Weights of a small transformer language model: MLP 384 tanh GELU.
Each number is 500 + 50 x the weight over its row's rms, rounded and kept within 0 to 999. Layers, rows and columns count from 0. Numbers have three digits each. The size before them is the row's rms in percent of the matrix's.

# layer 5 MLP up, 384x96, rms 0.196, rows 101-134, columns 0-95
090:539440514460470502391481504492551535527444451492426450499445495443441507475469527577468499481484451454557545508525495589571527526508476621512409521535473404581534477479437434597498453560503460463428477538560553521439526450441529577482519452426542543481532490545534456511569491594594617522
104:532505528486461537498489434438513464492508534549601595524387473494478515506603636449520544516448536465523546445497415488516535477565487498500540528508476516469399519514532445355481566473450488473460487458524493546528435511605494549599450513563501531429429510535550460460583584477467478430
087:467502446489461488468478563566428475574472548553495502512475543516534422470570589545393434493472539535566472445552480527585533494548589469463522450454534528583549519468495496445487524508493445501399505476557526413479609506503506515491385473530537584454445612588569519580516476452520475572
115:469456531552461482504540513482514498488515493516544463525515470429538432519488472483459593513468514507524443472429511425496554450465476527461483571584470467621562454411534537565550459500508409540495592491560580331566476467457447480478540532476519601495548540441417528532520396423544548482
098:526460440480453511469515512471457534571517538540496546415474465439533552499417471513467486573478547446486496415508515476603549526514483566455603523496405614507526450531449615513424482568459434526529566490531441507501493484490551502541484528408617515447361514460436533467463469429437504499
100:448448535464477505537459567496531510490588526500514540465484532460565413462478461536434561506458486523433616508530553472523537497563467513531469472521523456565519463407531478520468458507526487503601360531413539501448468514470451530475388540498435560545588449413551548485576478372424454502
090:508474492542585463443454546455464503541510515488534619514485547408455519446593528495505475411532471501550442471555538464558513554443379500399508514490511456563473524453476468489556517490473464517495517505404545509428543611440604448551463501451462543557400494430514471492467526454585580427
100:520524410399504463547540480454595496470511512536502601513485473517491429530495518518499539472498388514641454479527485460583484626460554594494501507507561466535597545486455509495474496453533504496502480531459541514482531422534500564522589476408549440556400409438494524500551544492499463600
075:621466501526475571483445678526529568482478541481440515491606525562462503474451520508490598479565509478455440458478502521405510429438514484502428530562469511546488542500616544529541472522430498561387446497526480521432536550523450524571505497479621492485461462450431547510488493471471526482
106:541558521458509446524535534556512552515446437458480499508527555429476409525587497557612588505545581460443561423501395465506503452458503519451464471560441434542456597490418440527480506487592479485451512556553534364479498420490531501472514498494453432542563479533494466442404472510527551553
129:443522478560433559474397439464463572447573607504507484485525501528504452425488557517522558440500471487480580501540455543494486550490472573515444499483493543454505534416429564534557507466459579513595541388571527532517468487546520482468409638584473468481544467442493524435505500531573578432
083:446525486554465473541502439572412567506515397455507463541480418478469536452604460406451484543509492556444526541574518477506447533602489514471478532538456522531566501551430554472430410528470443483569570473534434505542580470560547462499446504589470612568483532556513561522509533533472525602
092:442430501517500445538515421657496460568443458501503430530487581532389446502557378517499501414492525495491561530562477547438499490492562424540514508489466479485525473532455461568451534652479520488572517525514508542514544558460578501504453389515564467530458489481485524447537602524540494486
092:533503409439524461480456440577625578466518572558446449545530478513569428553550505476451447483503447436566498529586529583551540449505558483512432553463509477463492501555436464492491476424415431567555407529488552548484493491506467528524483585562614493475405497503524536585523536534511504435
103:466610575607460513568513470463506575540536580528468473512526488471558480533508525437532434448473480475449588455481502490499465396558530619481496452475449432537486430392456385482459534593481479552474513499513445554505481465430421520473492578556488534479466441483494524555444577466426563505
100:406435510506570463496498489492589526444485550416511435561480451488559502510455529536417496538441481470443552446485452470506527507517470592583531463532447427507632434555541514498519489492515451596456560541402556485549487524539432488537498515457542437378514476501509412543464496602523401515
100:499522513479395559534541491441495485437469477563530426476497531489507445466512423460566465453428548505468548495461494536538482527481591535435404504566459442530522414493550558591469521464429480507428493530489532460539646514539471480517433472546563536543511432527571558637435587470558507449
098:487494395483528453556386454491475454509449476436489528522466382505521381453550508543492498449472494435545438420510619485545482524502537495470530416520538585400513504554510488532493558426539525374563459521555532502434453443482489586520488407473503415491508504480475573494475501483479564566
104:481444468477531522502557435511572488528500588493542584466548526470486432586448534537514530489435529529530365576443439514549448459478538480513555472597472444528598437567512532494519437527472466458417508524516509411542472607423410448524581470545548422525522528541500440490487590534456548479
130:442590556560455618582485578511489507380494528532420562422535522442485504588537410495611465520493467537502519513477543483462459465522422481421499527539455553495454436551515564493489422556511544500570416566513401533446505527500448512451468503430585508542457467457494476559525580491530477509
086:441488489519475489485368483452561475475464525538555464524498510534499542396507464445547472488558371476460468477548545486586526527582532488477542472461532544576578455525553472470529513529560456453539450399418377460422531469531588511574571577503601552512488494483522487531461551522440555543
109:479534380461466473508516461489501490451534427464478530492515465495419423572693520488495465478414477477528544556469492580517534510563535509557424511513497595512514559523475465470480449515487553514417529437502387530515457482473505479535423414469619504446437443524447494514529597487443467521
111:492496531557487477438487431517486460520570522531521414567612583391478485516554530457510621446429445566404562486496465585497472486491499552465440512452528485536551533496639437508512494510481546526542493549542473491484497580485421597484535571411423548561537480483539562511462486430479506461
093:532405524472424498452445517494507503520432542604518487539413484496534467530488433443455533404621526509550547544548466411544509449536476509514511525557468471532448441588537501483605550447555561460557557507538564458430476440411513517570456464496507566494454524506580509531620537579502545468
097:568500495500486530486556601455542574440405489505472513482473444545486512483590497391506466521405572490502484477537542533509482478550420395525545559536519451549471406406605451413474513532476458411547522428527533491389481450388534490490441535549528498458518505549457509498561489533488580507
116:536504514468491417501427361497501504543479550463536459579489506495538553474559528516511571492526529630555518533429567625564576485560511387458467464525463483525480438481453647439490543548549465510510465492557495467502541489479538509466516470590486535411496487533490438521592511449471513420
098:588497479551557511506496464603493440406438607505509503560451479437493505465424506574494479486546467441578580413545505492515510491555535380447508463576495577475428480573450504531476459556515542546476470490560521519533527447450352470496571445604484452540427519497547490547463515487507550481
095:535417474533466413520425418442497538511448511431446508568578475497496481545562527549507478439486531408588560588530406411527484478577506526534593474465489540508495479518471523534535606519460675452493488441472472471538475476501483456397564529476539563554506499434505542530494433532490533506
090:570566496489480511476450386502481567612526404504528457522514427468512432420506513472463569452428474513366593468552481525532570534579505575506450472464501506555407539439548618599522519531486490453559468544438456503540560481540561499516500527495533521499449430460491451481450528477483453437
095:535487473504501514492445546490448442524489568484441419599378494549382451455545498444501507465509396519539436433593383493493602418505513520425528470574529498510498441459481437445450432520524470452541507546573528440499455498457593525496508441521571475528521540523539475499471420553541564454
089:537478448532458579478507508567502547447462465370554481517487570470500422509459513497483521481490426565556512518452474560457409562545466528535497491606499595523422614597550416437452449565445487435552493448535495426510445602572472466478504551502500515501516488564518496489483436391493508546
079:528508474484473470483539419420543536477516449518468480448399487437479498572502584577462441407506406508568549439548483564426508422469550539481563500505433597495544549508583487492461563583578438472531445494504538475521527529511568469607452573468504459532587435479531582474556469497456468563
087:495444494464551519506546443569538499559524403614570497577558437504557469477412511528476500465454509574568628539457512511465499485496558541449502509533556527485435542496517439488474638563445472460592544446391507512484463567543512491527547436500529392459580504441538532558529448506504479526
100:491499400430513606547507471565540539506456400601435443527575502524490552487514542418547476481555496522498605495515547529546529516482482513423493572554536496576552490506546430525535510461458497558484506540443498466530455539396584491553528606528414516382498441561502512571482472539565442545
# layer 5 MLP down (transposed), 384x96, rms 0.194, rows 101-134, columns 0-95
094:463479374604478460486473491448515483562522450404531545506550528476561496522492501500563593476528467535461478455495532460486561513485498489543524454541479508473423414545502495454522515534501446525495455447464490524534431532478521580471376535489473451542424459474445562391459310595527539468
114:471527541428548579495448492451487541541453454453441547450435451529522441448489562447489465434402469506500456458484459476519492484522552481410485509558510530431475495491534482541458431498474478465436533564559576459436557535530436492409635559481431454479458452423571472650542547549573495506
095:458447457554582469504461451591550425469480407432515469508510513488449508509499504501478505501420446538549495565478515532421417442476484505537416501527579601498488518513541520483440562445452502495501523463614496483474535413466459316515537573551510482564529569405559455488551428500508499462
118:456511574558496471495478558543570455469639530476466501478539409506433494562526536454518435554533505447469561452511443409519405445390428491429501564475439505597528506459535518491502479550515449493459558514544529436529497452407523418527510528534533553556596512391464451567493479466493566524
100:483554585554506555479508474499468499500410485483482496499558494594452522566453527470501490557431426447466517512408512477518657562436555479612492488422530459443457530561640520502537497456442519468480484425535433463607435521554426437466540511460485486551465453487529538433479473519464523561
092:539491456547591485513605494562590427551396495530419550461604517560514491469468486416452488435514482506484443469534527519523555474462418499585501462479490518428566493496481535444553527455440495495503544485509489495514426557656377523520462495519555472483413477536488476464506430572463411515
094:561518551485478481502610474442620432482503528490601494438463455547519548488508556524568550475539575506503526522517485454542481494494493512409599517447452451595488521488447364526543528443538507475554416458516530512458530492468586504548424471581471603543499589548573445496481425551459484464
099:425468505530556586547606523520500507598498546490491540505560535516436518552565480528454560443463495474463518472436535491485479477429449533575459437501495494565525409532470584495463536467587428626397482534477456574532494451573503472518620479457524521557551565451505584556474507452441436524
074:422543477468552552512583482478464590497440548462463475518413528569559488384476495535495517536445475527548456552477531549498437494501414417487536484498559429465499472489453452548470528403514436545513489512415609495542454514511569484505425437591416520486482472512455385393411501538492546527
093:434353553518492469443469477502468496515511572599437548504464424458437524455459588467511400462445437538560467513501560513514522512553530514449609599513573606543499467531535520532489504531514561515580498468527459591524600529484467502413480555439517563533456549494483540583495525471444476467
120:516539510462413482505461505537502546456460569500473496405378494475446499529446512506488453488493452457519612429462498427509481575489458575503471423467440559467442548541500552585456480537479576460524474546575562413417489485512576441511497516416517457516464437553507557476547454591468474358
084:523456447520401509577553543506505506441495472521562477442609536562512453429484484554525489469508421413544500534621541487584512461458495555458532488554474503518531514460612431520588459520551444552496447551449588459500540485489496479488443465539475497591514517487464558462505480615538647523
090:497530528495477550504472521448519541503507539475461509496420545452634485489539572511498544553539605498541416499497490493525542545427488527597495457419566510487570616464510473483602515403443486495488504437505529409497471484522428462489593484521443602516497487626568528441430448558545522452
088:415502568550551518514579630521434492469461439482571537499528498473468434514481474514512546517553457516528458515405483494630485494445504449603592367443561475403533456448477467500545456586499524476540581523511491453503539552529522443563566497450414553501502514476524526498550443416486531527
101:543453466481528454448545485468503500438526418554557527489512516565532560542519500429437479493557445418484442593497504449461594512531481477483591640527525498501586509579474498513511497537550478561464478537568498457570448487444570493516497433512418543366499411429468477594524423494580478523
099:486571513462503458503490483569445491504512486496500509510419462460466347527516484465518504548526442497524504469515447639508541452420471474547398457475577506412491481535450454411503511445413448537489450556494476378544528475500447422378521572444554451520431510569455494498563461477481447464
112:461516523477486666441479540433582550534545363481463545499611484455531521551521522488531443477486532404464484487558543389400479432437510535501501499556422580523516501480526560509484549518510558591505462514451518504509452445431471512427511519507494489395488525589494455520529446466537559474
100:429512577525423472497455487484533418442547586404533476506547470442468572530541473555395428468438560519562513473527466506514502528536527538516491606541471507537487404395483542533552527439531466526464544421434403552502471424609547436495497471493440412590504498469456524498498491455467464437
097:487457566523556521497471424451581519483537495570344476478423466491474469501533496560481495474483544529546531558472474468539490518428598493506479561437556575490536600568557459546483522468410496413554541572491459568496424475550424559504563430570466502508515490428454452609480489530457579493
107:509560462527581534556521590534499482530493471572426553424572583465406553557516439498549480562519535570468505459465539543477527407436490488423580530506400439606506510539397548420541478465578496482478455474537490535408400474420515464451524487500522464544470538496532440462535512461554488544
075:411455448531457496481594525491400501550524522498493504518522516441485422520550425582404429519432492475508553528506496570493489534429505547492431468509578504547523439442539459516599468425527528604552493472507466561542503491540427512515501386370585528590477481529520545491558490473574422508
095:534530574512483381444465620502505574434439587583493473460507567444518485466501510536561569501551518607475554516517501489555535476452527487553524574498450483505463509603474491498535469461496586421578539566548533482456561480519539442472419422512489593519469493574507422481591522574550458508
111:541502509568568480499467487522483488455489519569387483559443472481472533532427529619625594426550581545525455447513411504557525432540461519471603555402494448506483397435428523399486438525498525499485462483465535476486535455464546528490497449500488536502560509533523472575452501429581494446
098:409446528547595394487543509468526562559513459506471493519543530581520595512519458402597455583436528493496435523464540521458514502449560466481489479389485513495556448383502465539515540486427465579393530526549498492506524488496441500549471442543535445388458546492393552493456509449544495492
104:521449589491591471525484565461405535534519505485546509499473433434491523530486546520585505531548434524514571426491410524527496525621490419466479604550509499482419487441516523436511457507532560492622442506441479467589482552424447459391538590506519575516541538495545531510431557562488512484
134:674532459487515492479540516524509538429490520595539442557523480447462470475570456478447517472483486439506578461474538513334549546559479471487429589465524452435590495587502461535499448498623480563530500489548505502508429506548529523485498584445556434507527443488500539437452461542506444500
106:580568527543422467558379559501559477537542536514440517453480521467557535491451470443570483516537555555489543502530524494439402509417508417526454519504502525468499541518573482600499538479481514494556472548461521546535550608510577562438352562508460465516549556435575538509503544397498551470
104:496516452421488524473446480561547429462533506546534443435455524415570469424457527505511466512434480521538460519476610566503480518475595452423461593603424546467543529462493515548430467534404362536462521576515545601466525515506557547508410453485493518494478460501542401504494563465531526502
100:494578458509523537489519448533518538592517428576525455529488445483519371493519431519527541522526497557463515456465496515449485365534502495532411466450505495521547563497541560537432602414483543603545480518538467485571480404494445485475530620529395577550531510405450479502466490511503567462
096:525367528548443553454644540504508470485456563498486498494538483526578551535407566537533466571494456520494488510417490506600572469507457448421466402479518448600521469520448579444497566617564499440531491520461441584530502427516523468541530535539455472551537526482493525551494520528457505573
090:459553551492487515502554471477584520448552491474545471555510531533445494543560450474507487499573477493523538593477514594504533497610552458460574389485497449495475559522526454564431474538383609518565465463403447461427517544527466478567453460554474443485546515574443424531489595453450451567
086:523523605505575510408559541482442520549363507467479510452475462510463485454507542490502464568539516569483484455514506504568517552517451406558532596434473470420459592509415588506528557482603418537500473453424495486526547520448492502502512510437465524487401611531522429507483509456596492468
103:544481432393510567533490490487493499450515479459493595465530540503647481477467465442539480566564477432490480572563516472523595491444557529451555486425527415550417482583529469564512491473541506442495517514534487568449421414515505453462559518542408417537482561531415517450479424562485551549
108:542415449467502458526468503457512573546448592502488429486527462517476518519556519505534425546561541502545535581537542485403533634547501489457519616515487498543581443525526548499477498546508475503508458516454499548523534431528518490573676455477547516411498448537434523536523592501455396452